From a checkpoint of a small transformer trained on Wikipedia.
Architecture: learned positions, tied embeddings.
Training: 101M tokens, 6824 steps.
Each number is 200 + 40 x the weight over its row's rms, rounded and kept within 0 to 999. Layers, rows and columns count from 0. The size before them is the row's rms in percent of the matrix's.

# layer 10 MLP up, 384x96, rms 0.141, rows 366-383, columns 0-47
107,235,213,157,220,218,172,141,181,199,226,186,208,260,169,197,190,248,204,125,132,203,278,243,229,227,171,203,208,212,192,201,270,122,219,217,253,140,222,202,138,95,191,279,161,208,168,156,279
110,206,233,285,248,278,189,221,220,278,127,192,221,145,206,244,294,174,182,257,232,225,212,134,245,134,208,205,221,174,195,260,134,185,231,180,141,223,171,149,176,181,202,176,204,252,218,222,157
110,106,213,194,179,208,147,158,226,221,263,172,207,230,180,165,200,173,249,191,148,219,188,258,217,139,186,174,191,238,252,194,179,219,188,205,202,219,182,246,135,213,75,214,225,180,201,230,205
095,139,200,173,174,216,149,147,236,213,243,175,198,165,185,183,265,238,196,255,202,157,181,165,202,166,240,222,249,193,183,233,201,200,162,224,146,181,190,149,184,176,190,268,184,195,199,213,246
106,155,155,209,213,191,211,174,207,225,248,175,229,160,217,151,212,212,163,153,233,266,135,255,231,232,248,252,191,220,163,228,243,151,191,189,120,161,168,183,75,180,242,187,175,262,231,198,156
107,170,273,205,171,224,140,147,228,169,155,192,203,240,177,167,166,247,226,156,158,167,201,180,232,152,203,217,245,232,239,165,197,137,256,230,253,248,226,161,201,177,208,239,216,220,209,137,293
088,167,331,220,182,230,210,203,225,225,185,179,208,197,244,211,212,164,197,237,165,273,173,166,166,186,189,172,179,274,193,278,153,239,159,202,143,239,144,148,207,200,185,247,210,248,208,125,268
086,213,208,249,238,219,161,233,189,216,173,170,226,228,276,169,259,187,236,237,207,225,234,202,182,235,229,174,195,182,168,195,126,229,189,208,237,230,155,211,116,219,166,175,201,288,272,162,245
094,175,201,221,238,185,216,167,248,241,201,145,217,214,178,199,229,172,213,236,219,259,237,237,200,240,206,181,206,257,221,219,158,235,238,210,213,180,164,222,151,119,142,170,223,211,241,208,194
072,201,188,200,240,230,171,219,187,220,233,176,229,135,251,202,156,214,269,271,193,237,197,169,261,134,219,218,279,189,214,196,211,233,199,205,180,194,175,198,194,128,211,188,250,243,110,172,256
106,149,222,257,228,183,103,188,167,268,237,168,204,210,211,299,153,155,232,259,177,129,163,221,198,186,158,164,247,230,257,137,206,187,216,156,160,213,189,185,225,252,205,184,193,242,177,225,255
096,187,168,169,168,188,180,169,226,202,222,195,204,148,258,232,217,188,186,238,176,246,212,172,194,183,116,232,189,225,236,302,177,201,204,179,212,167,214,196,227,111,187,250,173,204,189,170,149
111,164,178,230,175,119,148,196,194,219,210,198,194,189,179,196,208,212,185,245,196,240,198,205,146,258,191,251,150,157,187,153,179,239,282,216,109,167,187,192,118,201,246,184,196,201,255,149,167
113,164,210,207,209,215,245,128,242,179,168,171,203,240,294,154,130,217,326,168,203,301,186,226,160,210,174,240,195,197,215,194,177,262,252,266,236,153,126,155,186,208,151,250,213,177,174,149,202
101,205,228,207,253,193,139,216,265,212,179,185,204,161,116,174,277,210,166,296,218,250,162,240,161,195,229,125,198,177,266,164,204,228,256,258,182,234,194,185,141,233,201,218,213,188,237,198,223
079,203,209,204,131,229,191,192,231,222,216,157,203,129,152,200,243,143,221,252,206,198,175,197,130,224,172,249,255,280,172,204,262,179,231,151,264,188,238,251,277,167,204,147,207,139,186,169,215
125,221,198,234,257,186,193,192,188,227,221,190,197,199,154,181,170,171,196,220,199,208,137,273,191,199,168,134,159,200,189,316,252,160,201,306,177,246,186,174,216,205,142,286,227,203,162,170,231
103,212,257,234,244,239,129,143,177,220,178,180,218,234,151,155,249,135,197,159,184,248,173,276,172,220,165,166,126,125,210,216,179,210,273,237,206,234,192,182,155,214,87,226,240,194,257,216,242
# layer 10 MLP down (transposed), 384x96, rms 0.108, rows 366-383, columns 0-47
084,229,175,229,204,186,204,231,187,227,134,231,214,217,241,192,216,154,140,145,299,159,170,147,186,172,200,200,244,267,176,224,261,174,281,238,259,233,162,211,161,180,208,128,237,150,244,213,317
098,199,124,185,204,237,225,107,137,184,200,171,203,216,179,139,169,290,275,248,249,221,125,175,168,272,259,199,190,227,184,192,181,188,178,187,213,152,217,218,181,238,212,209,174,128,181,221,213
109,246,171,170,176,196,275,148,173,177,160,195,193,184,212,252,141,221,251,189,200,226,183,218,303,223,150,257,243,224,186,201,209,204,227,183,213,175,198,185,230,216,213,175,252,227,120,229,210
107,216,272,171,245,210,212,208,136,255,168,286,221,204,201,242,180,110,246,179,244,268,204,191,245,203,176,179,114,194,155,192,179,216,226,240,209,211,224,253,207,138,164,245,262,152,193,132,96
085,152,282,245,211,244,178,210,183,184,255,139,192,159,147,146,216,163,193,160,221,125,183,222,237,251,255,209,159,276,183,314,197,227,172,150,143,267,195,221,189,163,196,211,184,207,142,204,207
086,268,177,252,207,187,118,118,246,208,189,220,204,218,190,213,239,203,132,180,237,240,143,196,249,237,213,238,226,208,213,190,207,191,191,193,218,131,148,219,208,167,187,156,173,181,126,176,199
110,161,252,146,126,251,200,192,205,242,187,430,151,221,165,208,152,187,222,236,156,215,189,182,268,166,185,195,206,195,186,240,199,177,225,204,148,129,194,165,164,227,191,174,201,210,203,198,196
088,219,111,268,130,205,274,202,184,247,173,118,155,186,222,229,267,112,106,165,176,228,225,176,179,134,211,218,217,223,173,189,172,269,186,299,256,211,241,214,250,171,239,245,177,176,236,200,192
066,238,251,199,227,125,227,243,241,199,265,258,244,185,158,270,193,174,298,217,206,165,197,169,196,216,151,163,193,171,242,261,243,173,273,252,244,165,213,167,143,151,177,240,142,178,164,241,158
090,255,258,181,157,207,244,215,174,188,131,267,189,210,145,240,217,145,175,203,130,113,195,221,164,218,192,197,217,255,150,198,202,173,154,221,185,159,161,277,190,254,156,182,210,152,264,196,153
100,253,206,156,207,245,272,173,148,228,171,237,209,122,225,152,185,246,180,217,208,176,178,146,206,202,225,248,257,247,188,242,224,202,136,223,227,219,184,195,203,201,196,106,197,178,292,221,196
099,226,215,238,207,218,235,171,143,240,216,161,204,187,125,160,125,166,181,200,265,144,211,202,254,209,213,166,164,271,125,176,167,203,194,214,241,224,208,214,157,256,206,197,178,220,231,181,273
103,209,199,244,202,212,220,160,152,189,193,124,197,139,173,272,237,197,126,194,260,208,234,207,242,147,275,173,269,204,181,207,200,129,239,212,179,191,243,195,161,199,168,232,172,177,227,201,243
114,230,245,175,170,207,205,121,223,234,219,191,178,147,232,244,168,188,187,252,145,234,188,190,189,243,182,210,208,231,164,189,183,167,178,255,206,235,223,133,230,245,189,250,265,149,148,344,192
101,110,175,233,166,173,235,145,153,187,200,296,203,240,244,166,227,271,254,174,203,209,174,141,273,229,214,196,214,175,175,215,197,197,203,187,271,108,207,181,224,187,272,245,206,237,232,211,223
096,248,208,199,215,233,234,227,235,196,253,199,138,247,152,243,156,237,191,175,187,203,256,228,201,196,206,181,212,127,215,170,169,159,194,174,162,258,150,219,245,183,249,134,201,213,185,265,204
149,204,220,208,206,158,191,199,205,279,188,201,203,205,188,228,211,186,152,159,182,172,131,217,231,249,262,183,149,230,104,177,277,270,188,126,198,195,284,195,187,241,257,180,195,158,201,226,278
101,213,247,192,211,222,258,183,216,243,230,203,208,216,201,211,195,192,200,249,174,212,157,299,182,160,207,182,133,192,100,191,248,228,211,175,165,118,239,232,265,191,197,226,128,125,128,211,185